Weights of a small GPT-style language model, trained from scratch on English Wikipedia: width 64.
Each number is 128 + 24 x the weight over its row's rms, rounded and kept within 0 to 255. Layers, rows and columns count from 0. Numbers have three digits each. The size before them is the row's rms in percent of the matrix's.

# layer 7 MLP up, 384x64, rms 0.102, rows 0-213, columns 0-63
120:136105105166123160136128095109118147108134143153106146118153127100116110105106129150122135216169154073136134134128145135123115103135098109170106093125156106160095123119165100114145130134133141
091:129093158136147153079109141124119150165138155147141107146106141089090103137166121104093127133105110146169149113161127116149163158123084086129097107113132130098098137091129149142135114168132152
107:157109114152116138163171170097151098117090118126163116131144153143142093157130087075127104165137130149112138158143094129153151124141145112149146104145141139130110122166151079110117149095099130
099:125167119136138108150160142154080091106118152120146157116134166127139147092202108136129090088149145171141120113121105121130152105123153125101146118107101149136140124136121092124105081113131098
108:133138100139147135085116074133136108182127130152159117118091157125157101128132117120106146115150121145110139120144099144140198100131117115144138092148131153179138092110142125124140150098079148
095:136107129150142117107155106123097115139115106109089140121163118132091151142142165173124095155132132105146107114132114114101049093135124132117104188125087131140120137160173099114147132126130131
091:109108061133109097151138144140140102161113130099150118122140110134093128125125121149116115154142123145133084147114188099119161164088093112177136146125104127096118099112171116132139096145143115
099:132122097106114103178111151138087132164159165090134114111129116125102110120121143142120121139118110155122166139113095127165150148174112135080133154106077098133133142125185145116126144164103136
103:131116135164095099128154105153143102148152129117083094101121121163104126119102167116163156143125135130106142124140159150146145153064114096127136157150142142136110135099131129123157192127101165
104:133109163118157110148153109126128200092084102138155114123136091131080137138102092129159109171144142166118162154101146132143150118147093138142110154146101127135099110124096152127105120138118120
118:126145164128088108128112106126150130096155161138166107143132137103105113076166133150141131140141099065117146095131097150141134133116131105106094133105105141123155128131146136172149127176167166
105:071102135154159149096152121082110150139118144161152136134140152124109070126091145153148137140174103124101147121089108128136116087147121137072115122107131108086127120134104133135149134140094122
097:137098110168109134124107116165148130130109128172104153120093157154123096121100145120123133168132159172095116141157104174141114123130126122141126092169108129099184125116102147143096134092107160
104:122138101139098089167158088148127151140115125140119167124125128110152146085104170118102114106118204141127080123123122157139138129153088114108135139174097137143122124172115114105142126127148142
090:148099117140120097134124123125133125144156144155108103102170163132122141106080090093123106096117134125105085106138131118161116116118156166193168135152130090118117152116132155149159087110111132
095:112084156110110111081112122111132100141159112153137131112136136134145120123080133122157130133138081142094106085170097162131116122125072141155099149132107159145151118121158166125074114129135140
093:156123128124121125130178114151096165114064139121121186164132131150111136099109127183123107137123128116151082115126119146147124137101135104170101118139107131123141137116171141181123142102113157
090:083130111125127100086156121124106122108182171124177135135150104115123115166153121104120099112082129126134114145172125139134144091131097158156139128109126100170149161133136101137125156111094102
099:126109132167139097167140149154121071101125072152155111095131160108153104103100104113137115158146136134124119158125106099134090118132100140108144122142151135107160111177150107097131115083138124
093:106121127100109112161151139126153117119140150106132157086144155116104201128145148174144134121127100097171103113132147108121110158089144156134138178139102097131128145170116105125122099096140125
105:166162087133096109160189134108129186164116108115118107126137144126121115101109098126151084110151102158144127134143118155109118070129116128150140134146144125127118145151100075113113115138130155
095:103138138143119160120137141178127146139114185133138139139134149150120129111121118124119132114130069101114097185156116172136126117084142113146172114121144162141160091144114121124140066117126152
102:128125141100140114117154123134135103130095130120131123096124104099128140151129065106137171159163158154139158121157096157144114106102141100080111155189120112126117088164119124124131132080106130
090:102121132136146069124102118089078101113137149110137147141106147093108101095138115135100123105150137132115150125106100117152117139115126152148145121121089162186118133122179163085135123152151095
092:121160112161149107123144148167124096101134128098143143138140133126099093124090125079186139113136118154099153138152142089113142143080156179130117140125125139138093127127140123060131129116103137
098:156162100124102138140089111142129126064121124110155155141094126153085135098136123108098084146105090161140124091115103120132140141126085161093140171113125124123104166125121140128093115160119124
083:108177142162122163113143086079115124147141146130116146089146117132117120151148199113100116121111080109134114136117121123114139124166119109129116109089133100141159146150120118168135117139120187
111:176111130127105096182124115175098112109179129179125147131097133131131128119128129140105145143116107129141154099124103100140162140129130150083069135129085131157143126148148154119144155141112159
101:144108144122135135127159109176149165093089136113164172128155086114132092144109150123099102126147149163085152114150126162094164107105138130138122147154134137121120137123073139133087129150099131
116:171134130154113098140097111136120110081157138159092155116139146164105078098133125098094111164087136109089123097138120120109133126118127154117059120102106118110097133093136120114123118111122143
107:145101071134125134107153113111123124092130148141138131159150116124101125139086139159155122086128146109133113149108087162147136124092113102140173094142099143157105093167120138153076136162131143
095:129163148142097120102126130132106155130067122086139070145150148094109115137107156139080117142146148133096086160148122146145119109119124142130160110148093180148121104133116143144105139160101138
119:088124113115108142118161093162096143124135152145146129127140156116107153146188136127082084121141107120145103117111138155114123115099125134132123175167128144163125175162091129112146135161169106
097:146123190138142178128131115104152108145125135164142128106115148163130135087095131129159118095157125162094150091146108149140161155137148119117146091133128122122166129119103187129134102157095136
093:116102159150110111120080096128125145090119118123154150119158127180086117118139110150110116114153127143147093120133158122059149135133126141155144122133150090180142123122122173099105154148156136
094:099115125113123139129145140122141103125156174143116130089147138123148131143110085112097127131133173072133130082120137126099121065165108115141133168161137155121106110099130117146139133093073113
091:125126133093115120100154127130099154187174153153162139101136139106116079140132103130095125127112148114134161120103097169119096108111075133162133104124156081117113143121102116173137130128123134
087:101140145131133108126164110143151125153130090103148126123125140158117135135138078134127088131127153139143088113142119165119113153123155136165129128081052128120076135091169109131099112117102151
099:135145154127102155099103110078120148123127127099104120096141103122093155141105149138117105146145136128137154153114103133178123082181147135087146187135122113168130135127124179103122136120100119
087:121098100118148137085152088132117172108159133143107094107143123130122141135136116137140129132175109107151176069137102132145184154127075096150144126160122110127124176105131127110117135138119112
097:155117149148124150100146114105127168092090137138133108102124149123114087142138118113142152127116112130076122193096138113133148125151074135123096120115163110153116094173135081122103149149116137
084:115135126153196133141123128115158139079136161122128150108150145109116153127125174135101176147126107098147135108144156130107110178063133159112105164134127134109140123143103105164139146127141114
106:143113157148124082153124122101070107143108110143119142115151117097109160152122127154160111132141123114133113068185092134119168122166129155127130155105121111128098101118145168121130108129176127
119:091146141111136132104098079145128116154108158171118158112138135102134121133136096123089063140158103136129128130158112147105089146116089142092105093141132145145153132150162090159109131137156121
089:122107135144086087085115147105152159086134166152119153085105143126135090143164125169136106133116082137125113097116116161102096120135138149119134161152130141153137102108110125120112161087095111
103:145096100121185100102096138130117152132171138104150117108137157132113106092160152116119141157134146134116114134100144121087205123142086148119152141140139106130146122097180122114153122139141143
088:135146146099125152153144156117109126130151110117142154079105149065151142112158064152178151124146108137146098156119097107121133096133145139111099136155147116123125078162127137090141125130140125
099:149146117108108163115165109112099111136105149107130132106131111170110111095140099139091103097159109135109123107158150106178147115141137128144163089136180131111098117156166143117105117133092171
109:142093143143155128181090152118127111100125164143114182144125145075121108118154152117145142120144104159143102143112096119111130141111108142078133131124111171131137164113185117121104129160121158
089:132169125152116131155096122125164149176094123123126100108124118152133088130113121092088106096144157105117111166145161141120143141094104130161148128134125161096091144097125146102149116100095177
101:143097117116144135104127139118098116146128091138139163127168183129130160096150126105155127105137136128149144138089121127134094098129063162184097096142142094153112168162124120134141133134137107
084:109144139199143107118116090139197164110136174132130110148161134102101162107148165127113116135131149095144106143143083149124122149123123121119127135130098155134163135123094155137090112120119148
085:127135112133122094120137147168162094180108178124118132121113124118101115117126122111110128121129183112125135198121138146098126161111124111110146157141136157133152150096154143128122074153091164
103:135128078128102155184179102088078153123160122094142123110117129097133141105136093111125094098109095137128127133143084100166100127125133145129153135128132122155114121167129134152132126109108170
101:096106110122115092121142118118152156134104127164193102079126144110101148125124136109156119122149173143135140129151144137143159108117146097151123108145156118087129101122160107167133195124143102
102:144112184148165103117157098123124122099139134112114125114130108108145083116169140137146127143109126158162120089131105121114178157153120087106122100111081114130101085105128150127101078130113129
125:112130055138128120129101156129106140144125073155136139131106147120074152098104138111110094145160134131133175109136134152142095115161120143099115105160111125152144113152077154139108117094119124
109:152076109117104112109124139127117129125093170124116146109114134103135150116156170176134128124165142097190145120084078124146107102131105152090095092111136125131167138142134129123157127113125149
082:134146138145077136172160111142138154098096114119109156103087117152142136142113112165137079138154144125119178125122115118121131122105095106137119175170158106141094095167091122133124109122104138
086:140121172154094048126145146128141106179133102117112113127140129130157108114139122131119091113166103160128136096116118141140129130127116180103174116129153103117107125104179120124112129121095158
084:113164129137085138142165173159133162113107151153107113099144187123162100153117127170143150103131143116102142117133094101123113141112125152113155150132094115165124148173129144133149153137091155
097:121104148121121158100125122144085119122145123169108205131153126140140153098126144134139086144168149114170144100120101077139132113135118140145097161151143142151098167153124132120169127103122130
095:161119136115120092098142177138098136126112131123112110097116181078139096091160117076182158142142171109118123124141122126114135149128129159137134121147111132121103108118159088115104102151143101
101:175134113163111095173154111097119100137106117170143154127126180108127121132099102142157126130163150071175157143155140104146126113179157138120125132136131111123103135149118118097107144150139122
110:136156119135130135129153140142128158117171131142159151113113146153118117097134090068120122116140144156098188105139161127119139163122154137161153119134084132138113118180121144093177102125099150
109:145102120148072146125106107104152184183121107110139147096121132148115105140117123130084121129094109161132125108102136111148144172128112116098124127097133133135137104124137174121162167165084138
099:062091116123118126116128101116161140111105127118109174134136156156114126104128115099170108101085102107127122142085180123150115105082114140133097137135092118165108153137109152126117097146140125
109:159148113124151122108114127150125073110100175129109135092102151129114129175123110148103121115130144142122110105110147181183132142120110134077102142162105115151153126155113128167100097128100121
109:110108155134133164106071122096129164119135152104158130114166119138137095164102192118129139129172140119127134092138102155153143149105130161146131109121140145101135080136163135131144109121101169
085:127110108054126108080141134094126130088116154123170113105143146159108134146137118116127135119138072108162125158113107139181141103151122146152119097152141118109127118164154097113161121108131111
108:144140135127111154150162111144137119160119098127162186128139166144119122120135122086128131165121106095156139149178149164158119158101138108151121166190144132141116166089097126133149129132127125
090:113101162167069110080111125139146159166129133132082103103145149097146115103120124128111129138129170086142100125137142145118163154163143119108146133117136159123131170147128115114173114147127167
108:122131127153173133117100094152178141099150121166090193133112145118117118115163138111116090145127142173125102149145098119141125114137140131105077131121121138150148130153162191120143132125141134
114:131119143148143115133090135185144145137165159142116125114150145140117171136080142109106128172188146138120147093140148141086110121086104140116128119139131156133131110095157109148170129165142154
099:161134141109089103114149118127134124142091127109096137139113161137127109121120127051162110108107160155116145134147116135105168106112163133113099145153115103182132133122100138140084122171141166
106:130118131143167096079113088166134141126153160141150145110139160146105104109142117191125123115162130129123162119103109145152128129129144127119119144137154104082143166131141106163132093188094131
096:132107083118102121120130145104129157114125077168095156111161111112130123098091124114137136149124084092104154147147112161097161100126124119142128123145114100095144166108091155169108133101140163
106:107113107181130121133135173134139141140143182137152116109175120151133106126150098128143145129125155144111135142147134136149127140086127085181137136114108109107145107152165076131154117071117153
112:161144154140162104160142129102097148100110126088139135097166153087109140149144107112127110109124132126111081187121153146087103141134141135121130133181133170136155122114113085132164149132129140
106:160121109109109144121170073123125139143150096113139125133119100141134114157086104110143098124117076157136136125121124115137154099146108134127130167120099112138095142169116126101101188186114106
093:116153141195162092172128135099136110112124135141122147151106148111089133120134136148124150108123140128144086147079124138097145158115141142114155174101094159136113078132131101159168136130110121
090:174092093119122101137089129109122156100142118153124125124132103142089153100132133111164135177155094118117080124094128133171157114126161152122130138156100122088100159139136171138120133158147142
107:167094156099147168107132130125109090103129133104115151058139167093121133142128094147140096129131143140102118133172132103125117148152152149104132134158138130069143127128127138086096109118151101
104:122106100132136121104128168149169116125104122139155111122172158098141097114141140094083113144137138130165091150120154151086125091145110153111118135121136150091146137173122094137157073143101113
079:126180121125101129172140108149102113140105134137144140148141182110102101160103119145118080082135135160155099125114123124119112110115160068155148118140124115143130096147125108147093129177112146
094:138128098115118088125152146122091143079090103117146095152112156139084140104149168173094104143131089107160109123102114156148130115144081110117104133167102145121137116167134128145136112117124159
101:150125120108104109155158132142172133082117134163140138122161114131136112148174104139128122154132144138132118170117093130079129132066124102181112178133144092118135107172124130111130113135107153
105:154129088128107140144095087133094119146113096135115156126120144156115121108175162121117113135162116167133147151158128119140115111140111129089074099113117149161148121141113136134162151052143137
108:103140109105116112111113092135128130079193078129163132083127160106153125095132119118153118142150146145118167072097109142125159134119111137127124134095111130143128103092094155104128160138130137
110:125125128121145161163165128149146143142159144078142171116134114106099160128132080141084076150167121126131106163136121113142086152117158124172132118138100098134089142144122122125141111086114130
100:116134172099111098133120148090145141124138143072141116111157117164137171114123111105124128116125145120161141087174107177166116101148089144132098158135129135116132102147137097177127113098118143
110:133148125165146132106125133131187132103142110092117102108123120097144164098153131119124122117160138157106072131082146173135130140122074144090131143117122168131126110135120155159152128105094164
107:121115132093106131115127163096145120169145157210133144083167144130119142167165108154101142130150135141123149128105119149107131135121082095159101080133114147151116110126128151103115114145129126
120:093125147126119188135123136132103162127180157132150123078126128160099158144111129155150091131117140126157151117149134118124151097131104117119119153121146101136104115072111079080138151101112121
094:115107187126119126120109158126109100137110092124122157149132139148142096104173091125062120150169129118135127109143141177150154105172163110147152115131103160133132137133147140109154140158144152
094:100134092131069105126111198163156147150116134166123119158121113138103076124137074103126110095123113114161125118124113135158127153116111160077103138124128138119114097157120140111140124110127129
102:151106127135080106128105144142107112095080150076168156116097150128148133103151107103130094113132155128109122158077083122100117175110157106127113142116140108170136149116129120134124156107109129
111:166135118140173148138105147107152084118103130147143139145184123119122165134152137085141121163149165129098131142145144094112171128135132128147102124112085097117122118120111167122144152124065150
101:128122162124167121141140086100095102161158130119153107108130147141137113087132130157112116101122118138157129117127133119168100178135111136129133103143073171118121112166158168164156163097125152
088:130091062141113133100117125140124107129167130134168109115146138101104148148112130168132085117126145149125139149088123164125173125120119129146165120145149159102127102113122088148129177185127133
091:129115112156113113137124089096153088127147178115125101096148102109143108101141138070071121121127121131140166115143125108118173098139150122097146142088112100136126153126172089138110140106115122
102:136074084139176119118123127097155111127100121097106154127129120126089161102107153118167119119149148142146125125121077109163123116160113120119150169150110126088145162117146137084147106124093109
099:143129125150140088109128131122135070114151122089120126095176154154155115127128115097150118062087111144085135132165121117107145131149125150139141149149112097106138088158142111150110162103108116
102:106108115089108099094132168160107096103135133165124176107130140095154112109098112132152154173111122106141128137136110154111140127093080118130120129129171110134162087136139082152112140145149154
099:104167067110095124169127101145103120138128093150141137122127150153145133095126116115118140148127108120142152119184182118121127118125116176125076118137112114137104132107074122154173142143119132
089:124175145094143101116128086127127123116082091102156125134156132134107103149102136116167082108130087145100129130124143134152141146124155145115096127129045120113076122137121104118132114132107114
095:071096121177105121111118131167137141166074132139163106106133189117084116143113118130091140164122133129139158136145167141121114107132155174129137152135116105153132140104113117120113155150119114
102:085176121113119110131115098097118093140132126121133116130140148110132121094137089147152121120140087092124155110161143074150124089125130092110079098119063131160128088149132115152122138124123133
090:124095102144149140138123103131106069126083118125101169112142174154126118167139158135122121152135110120169152144150102124146095141142110141159061089140113100132162116131124133103117125121161153
084:093113147146155086108112155134171134091124114141139128131174102085124126101120117090117107061155121119061124120127139127163146122135131150131180122142127129111151093109115147149128129149148139
117:101127078107159144097163135144122120158154114114183112087111144137102103123082137115095112150140106097113117132152191172137143135113130121097148139167128095091111128129128106122141157132124134
116:113077126147160139079115137128122109127132103102156177084160158134104091139157104166155140107133141153166123097095115098136123138138111120107149147089104154121165102111149152126140111111145112
082:107144119165126137135152150106155128088149142111130121126124160170114092121125144095130154100113140174185131139192081122146142160143129094133113121129133157143128133142133135100128129168087169
108:152142122141135108165137082128169128134110170101137197135105136131099103151175095132108091145135142146139087158103133121113124108131157145095153123103107153126158111139096133124113170143105120
099:158100115147100124138126165120114099140119140092117148126124124173108095118097106072171159104113136117173113109180137131145172147123113154154112114122107127102174139126096093110108135112129111
102:116139163145115100141094145131126138105110178162133133137157112152138134123160088121165147118116095130140155132138116142163188150108131121182104128093085102113110127125094144177146108148116130
122:118136125190117130086106109120109148093136160128176138115152127112094072128157139151128121116144200160117123137097133141123138140133125152113105114106117164168153138127134120160109132136114085
104:115120141146183094152166129131116143117109170185120138102186166118134115103117099133153135115122096171135142141132117095106140148139128165118158164099141091087129132126112121098105136112121133
077:100094090129100111092106135178132134160112129132168150118089164111121119153118127091105134129142118073123096151167155145139135128127146142079079116127129135102128117091121130153114114085129105
111:128145129146101120087144074159138113109121145154129092104156144093129107145117090140111133140153135161150153143118088104181142112141123093092130087125088154156127113128133127077119098106104139
103:143140140133124111168088142166125077120179128134098164137158103150136158138116123137138128125138133122133153122168148160136167126054130143157101130098115133153113108126137121195136119147132126
107:122105119127105152105173096104092186133149115128112108101131106146106143109116117108131089121157133183161150140105163108119144142129122117137119100103112127079164128140114167087123100144117167
097:114135124143143119150135134070093122120138124129133114149156116112100122116129099143180065106114104130121126151093142139127146178112087128157134090141117139129096095093152175117127086131148158
084:147105154108071130147109126127107099135127131081177117129131153177130160150125121103116128166138133133158138132146143160089165136092135143118176124113132152115137160161152130175156154139114104
104:127145083156145126129173132125120071138133101067121123111122179126079168133117082126148141134120105119179137148138134146163149117146122115153135095121137136115136121150119083169142134130140113
089:157144101133089127156167171144104088122126137155134161148082166102095125156122102137093106095119135155123134177135141112111110107142116140107140127136183117159121095154149098142136128160131125
092:159138072090122167097116148099142164097156134107167142126132139158101131086095104112130090119154122135124115096119126151118165130102140114125114081092121107128097132135158100153129175140133120
108:106119126149152103122190114108080139130171119159111149145150116120120072165110119168127088112102095113125114160147125164089145103165085124127139124118137109149096128121141135125114132091113141
090:127116108162105125096146117136214152120167100127135144138107118083125088132141140123106120083182106137130148134126105148106111149141143138129098138119091081137109142115122157158096131115134144
095:165124142130101132137080102139113126169115072119145133108162145099115142153157155134145103134167085122143119127105137152089168112192147118127116085109105125104145122122150125153118091118126116
085:152130129167096128150119115143161078123123151129087114111122157121120093122148136111138143110110121127123178135161137125138133132096099136107073106067113097157172096125100128146122143140142080
104:156148127184143142097137124126163121171114098123088130141142141139079106152148117119105095149165117133151090160104134157115149171133138138184142136097104123142119126160116122121154112166155141
099:128113131172129138149176083174102147090124118149134157094125139106084110157146147168085139108165156105095095123143099128117130082123108125115122114101140123155149147117115141118112147099146148
101:115132119136110153173111124125182167148100152117161168129141099134131119111144081099116114133133080144130141127139116131118106132145085170097109127130139110153126133137149071193140141136136100
112:137107125109181175121099143099143122133138132096161132129117129091105100131108158149145124133107158135125141105166110100185153151132120164094096151164117147141109105137153100161160143100097119
097:146112119137152140086118134112114149148094105133178126095109105174113108132125127137181110137097181124107166141134095109150151143084150151150091141143124126171107123135088122111155136101115124
100:129145088172155052138128119121145102080143157139147152138125141089158088142174091122138144123130182105126124123158100133113136133110119154110131118129103103144150123108125137131092108129097144
093:151149139130078160121108137104117133141112161098145126139123149127114184088116159124152105098141132118136114132117129138145116107100122105139094108114124078128109167113137121187121093131126201
106:174137147125094088150114086105122145124125140159155135078114128132123143113148177099158125169134137142142107139119082128138123134140128134093112152106133194127154077105130121127147168106131126
091:127130074158121134151141138088092145122085096122100110163105148082129111104136149113170118138121115095092140118157145144129181159117087146132108118128111096137116150113143159152088124150112120
089:087109110133109162118076143122129117100143175100119157114134105138092120134098173102159136147099116104114144155103113191125131131135129093122137158094126161127101126110132123097156131162103156
093:137155145127163111137106077128089132102122109184074131090129112111130082073134145111143129109141101105121137138106080120118159131132138167169138163152134118132114105125106130140138132115110162
099:134138132095159133093155138104132147136120137093178142095123125170116124121151134149131145097170129086123163124171088130145131143145099155155138155156124188129174120130111133131151095118104101
102:136148137145095118165131152103091184111078130129098139110151114086127124120165133098145111134157131113127100134124089118151119140091108147156149088116126160130136133189116172156126135154127112
103:143147115090151158169167127122136122082139196118146184110108147162087134103122104155100131114138122111091130135135151109103091145113117105132131117139108101135146109171133100120128113119150162
088:159148122092144101086113140092094112125146124164125076130115146118128139109122147102146121121124122134127065152133136166128125124123100164145093161164091126102111117084157113123081136142093133
109:130143106144120140107153103136146143128143140115138142115122149144121116110174093133136148108175126169117134175111135095083152090106111103137101064130093132112115139093162136113145107160085158
101:151147122172128152112123096160145080156115147136113126124124149114144118130140130126147127167127134116130103159184123127187128129121146093114125114111110104140139172119133116158157192092077145
093:139107133091141180128131162171119136084137181159146163101160098118103142160154111136144083133092150157144135127151104126136152121110142120132099147142124081116137153107117110124108084151131130
095:132148136124089146137107117089143139123134172140129134127126099127092158109147154080150107124127129117134174129153127113132155065104152146119106136139103167139123122106093106130172103163183152
093:117106161126093103130171158114089121147090092140099087111174121121120132129106113148141126123115100095161113127131096126118150139119178139157155131146088124125070128150167147160114141133121152
091:171152154164123157112131097090118102147104117105097109128134168122115100122115124136137129126107140133145166142184104173146071117125104120123089097125099117120149080170135101121130141107119134
100:146087138131112126118079156112103106150136126100081102124120137086115097121125162158133132157128124115133165151150101104112187092118097106168119153137101154138146148141112094092142143156114143
102:114148161138148124090148095154129134094129200123131139134096152122093100152128144160114130087142134154094160134134101133161112139102138109110126139154107107152167107168130107124140096154084141
109:130136055165166087149119130121120125153138133145144102150162126119109104113119159132116125133121131129090149160113103119087162147119133167148086116121068102157128116116127172148152114110116116
127:139109132135146110122152132109115156111160159090158117113132116140119137112111124098130067129144096121135124146083089155159111138145139119058116158168145176152163132120150155150142147102113133
110:120126110149101112126113080164116113165128115138138146104119136152116131082180081122111157161154140132137138131094143153101136163131130182171151128147106129089127102148155174133151116147142107
096:183096122165139153136171116151122115184127138147116106132121115151110108170088129096129100182120099118170126126144163119152157118109120149151118133110114140152083134134129081147126119136109115
093:158097109149087116148162164140144150141075122132099120077159134078134151125139137146152138138138133137112100122103133116090136133115115105158137159133129096057170138131131165132134135151115121
107:160134108139099119125103083121136123113129115123075127137152142108117125131118117178122127164155110059152141167147118096133110160110101090110117182136143142144139128100132132086159140118099153
115:142130124141138102153124133136111104130088093127131080131107141098078106127129161117076123165163121097072130102147135107121150139104110160120101114111134121124170132151140168147158130110075125
096:149081136158094093117161154199153130120150165159118138085131097173146133136121153156125137129147159149135152124114114128108129135125113111109113169113127165146158114087140131144167131129106108
098:157123089137124170108147164177113088114132110109128116079144133148127136148063137140115126111143109149147162109146132119153129134107136144123122167138103130070140106156117095134115110163091156
084:156121155175147127097120130111140173118125115125155178111132154113136080098140104154121167155169130135123100171119163097119120154134130148135107101112109108127112112191135143115158113099106136
104:068089119150116153112110110103147093123165147153156163133176137132127168074122116133121129101122133156107074144124139151153144162140126124084122127106149113141154144146166129132100134140135153
090:104098128135152111130168117141099095121169097114090154137150133083111143080135092124151114114145130113154154103091114163145161120151156132127102131118111105160139121079162108129126103107161097
105:156136138143142168140131103121120127125119105134111171098123132109113072107107089087107121113121111122133114174141112117139150164104126168120091080119136116092086113132106086142172129104162134
095:191140120149134109117143134136105141136129135139114157170164131148117182084157109101153107117127142131148145124110085085135113114177112139136157121119090139104148076156152119148123118115144159
102:134155123122087121150136117074121147124141119126117104115143121126122154137087141151132105108118113094131118133152163148073143098168127140108114101164079091135126150117126107128105200127102160
105:152134128126128149141117156146132143141146157163159167084144125128127103094162146125095081075105155138142163151121086101107142105131115109162093117147153111128175106121106175132122150114139123
096:120127138175098088151102093111160089109139112125092147149129161125115110093136121103083115154133120085117153120121084126107146114131154122090099118184117154116136114139136131181136106136136100
083:096127117109186134097092121126101135139105119104109137135113152123100122088112116117073149110176148124153126147098115137155118107125145133108123145150065152137111070144148124131169110145149113
093:117119117132157123129094090106117110088131100135102171121150145136097115143080124168144144140093126146109153102115142188119188100147106148112111110125129123112116121121123118149083168171132119
080:122134112175145111090156142115095182103137141132117148122158114120104118114122135126191132137123125112173092119145131115143149143157120111107189147173120100169157141109142144140137155092118118
115:137134103099085101131135078120167117167128123125099148134116162161095112138190119116128147142117143101117089169123154131161142153090120143133117101118113116128086141139116165134148099163110157
093:128111130177120106142108142167161144118139191121105134115122100112140123122150107147128122167128106095102134129067123159083174156116132147102140162115147134087106101108136129159162113124116122
097:112139124124109097117158149139165099179118137105174105101126107171100117095130150130141080123134135093108131119098106121155142117147119143172145132132120148136167100151092131100137099188122135
107:139120148128102085140109164111111103109118104132157154159158128106098125146110133168183093120127123156175087115144114125138131131131120112131129175156121119128104089191114126139150079134139130
106:117119121142080158137153142127148174093112135157090108124104114079118112081161139158125130148132116152138110122121111129150132123143083126128087124116115171159146136122146092172114137163079115
103:067114121127139141157108152136119114116112150143175161107151145079110141169125122137102148174120101108140165130167147140155133105152117109101103104153141158128156114151156101151139155143129169
097:164129137135108118147150089086110154131122110138112142101144078092154124109122140116125123160118092130107087129174112177143164109153093135109122113139136158132116133111120172164107175153125099
100:132090134157134116108139165105152101123110137155137094112162111090114089153088154125148116142083093134133089171109126162092172122132156106152119124093128147166130117138142099095112132137132148
107:126089119127107127109133125108089119155130101180113110103135097108136120152122082100158159137108131116139105183143083147106134166104106121126116087139118141153106085096160133118164151147151132
103:094157147136098137114129154093136158137135110179149084117118171137100109114145112102123147119139120111186100107140115149095160139088136108106100103090130129105122110122115165129134083153102148
102:109130122153113151123117125158096140058143162150121167160135180126117086122119094112137092105152103145150178128127116099094125135120137126119143154147130130120117143172095160104113095130156124
095:111124122096099131128148153114148183136123145138080112159107165101123097107136122118118141102146124117144170124133130118158158078105152158117115132116074092172105105120111107157120116146087144
102:104164140132089135163141116115115136123122118123166134075110156160105127089108118104137156141113151150087190137176133149139176156115114117101130072136147151106120121122106150125120147134118147
090:175130143097152141124114173097144098143080115158151181106148150087115124129130151129128105140146132125153164126136118108129156112138140168101125114095125127143141155101117140129076113161177108
106:133123143133093146104164115088112135126151153145122133126126129122097115130182099103139081110152086093196129122103135161154137144131135108138095089117131140091150103143106141143121116133174100
116:128141105126116092093129093150122142118107123159109117121174132115082126131122079149106094104116111131088128078128139120117113103140157125132063120109062110144134132122145138126111166150131159
094:098116116118130156129161133142121113112099145120130115136164154106128158120148080117156112136129122137128109165178157156107119100117129132145087111176115153147130136162132092180114061112158140
092:140125184140116170089106113100140135156131106118096142117126134075127114096127103119160090076118091101143147115133116093131101085163122147141110140161135105150123075144109128110124125138144139
094:139138148138101068117160114130150101115147131111126145102157103132117158152118144114144106130154104176155135131108103128127106168143143172108133182136105132085136123126138078082093163137127119
102:106143163160173171163107146115126141096126141099174134106138093126126135119112138085127147151120122154146141174123105139124153110119143157113118132118116066121094136139099108151124075111088129
114:108130130115134141136110122142117113177133107114114114135143126125124119070094134176151120113133070125136136141141131104166114124101119129132112133081104090128090120159117137131163161135094207
097:112077117134116140088142140123112126169155111131123110129114152083096130120073108111150139128141134168107141142133166116163096173060122160142119127147113115143143109160100155140142115123102114
085:155097136135080134119149118113121129149125132176107133102137088121126149169097121114174147146110090118131111089107118155102117138163127116123157147116086113151066134107123154151141160153130167
094:137138110132103140157096126113165094118106136113152145150135150145117126093129152147095095121140106100164132137137081060147153109152146099104114136154094126174131172125123141113154165163124125
115:165122108115185094170112100162109116112147137135126143115150128159103129110092136104149145104102118095124123121099142140143163133109154134133140100105073114141114091138176167104156117166127139
098:126150168175094138173097140111169139155133138150130158123100106097092131093119161135106101147140106095143089143144135148124114134124121158114128127133152141122089142091124086162148159104142169
092:159114133129144146142155199074143120126126105121127134113162164147113160083112121102119160149104098117112120158156113099071117090131124122118106117113144151126113076155158132115141131129128144
092:102150106084159145084147136099133152110117127128117104135123138176112124090140153132073131154127136172123111168145144154126148103097112129122095116145125129126109117114189068144146131144131153
093:118106092141135073117132166089142145139162121149130133109137130065103148124165117119140135142137117107084153132160149123128135155088123162138126130129116114155113159165117126070098115140170104
106:161084117122129132140100146097148116144171133105150159148172132119093164078144114129162108120143108104204112121079122091130107127149117136145140132146110110126093110120151129142139150137129105
114:109098130131159126151125152081094120112121131093102083091140157159109120159106136112111130118089105107132101123144165101111198140124129135123090122110127111137122084124153132098162105145122163
116:138113139157128157125147116142104109169125099097154132131117121137092181100127138084123115116190102151143139146151131152131120122183103157114155089120159173116119126120119105137172091124117118
096:156128147129120115108120155072117127134136133182145159088138147100109141118164108138116139154164127084125091126101165103094098132078137130138128148066139119121140123119099121149144126166126100
094:091138115188141112143134092088114161141148129108126103132147109122113134108093151158140112132109075148126123123115151154143133129103137153133091106141126095137100088119118096118176163100119178
098:128146096127133132114159109133110110099122164101172146122119129131132164117162136129092092147140059121189128168121115108114134146169127125086146100115107153117094172110125098126139125145121139
086:146149147183125150136139093137130122114106146077101101109134109097138099122143114128122102113111114154114115107092145127133164136133150162103136190158126098082111066083120126141127124132130134
099:108176082185152130152122139137101142082125143112113166107165097104094144141101166161137120185138130126148158128131137132103146138138101130176133111151110153144150118108115118098128119123122149
097:137126108131143129174134132160114161116133110164100104135139102117164112105152131178148102142151105136144113133174122164105144140136130133089082119095103108134122122103113119138103148103076189
123:124098108133094133124122128125126138142112134107143143101123111158129112115093164120142128111169125157085150123172073132135155094128130112136158066077103137134189141149138157119122135135089131
110:106132117141132102167127087154128140080148099079190186138104152150103130104142165145125097114127112145160156109154118123167131127152115136133111123122093137173135164120124142106147133127126123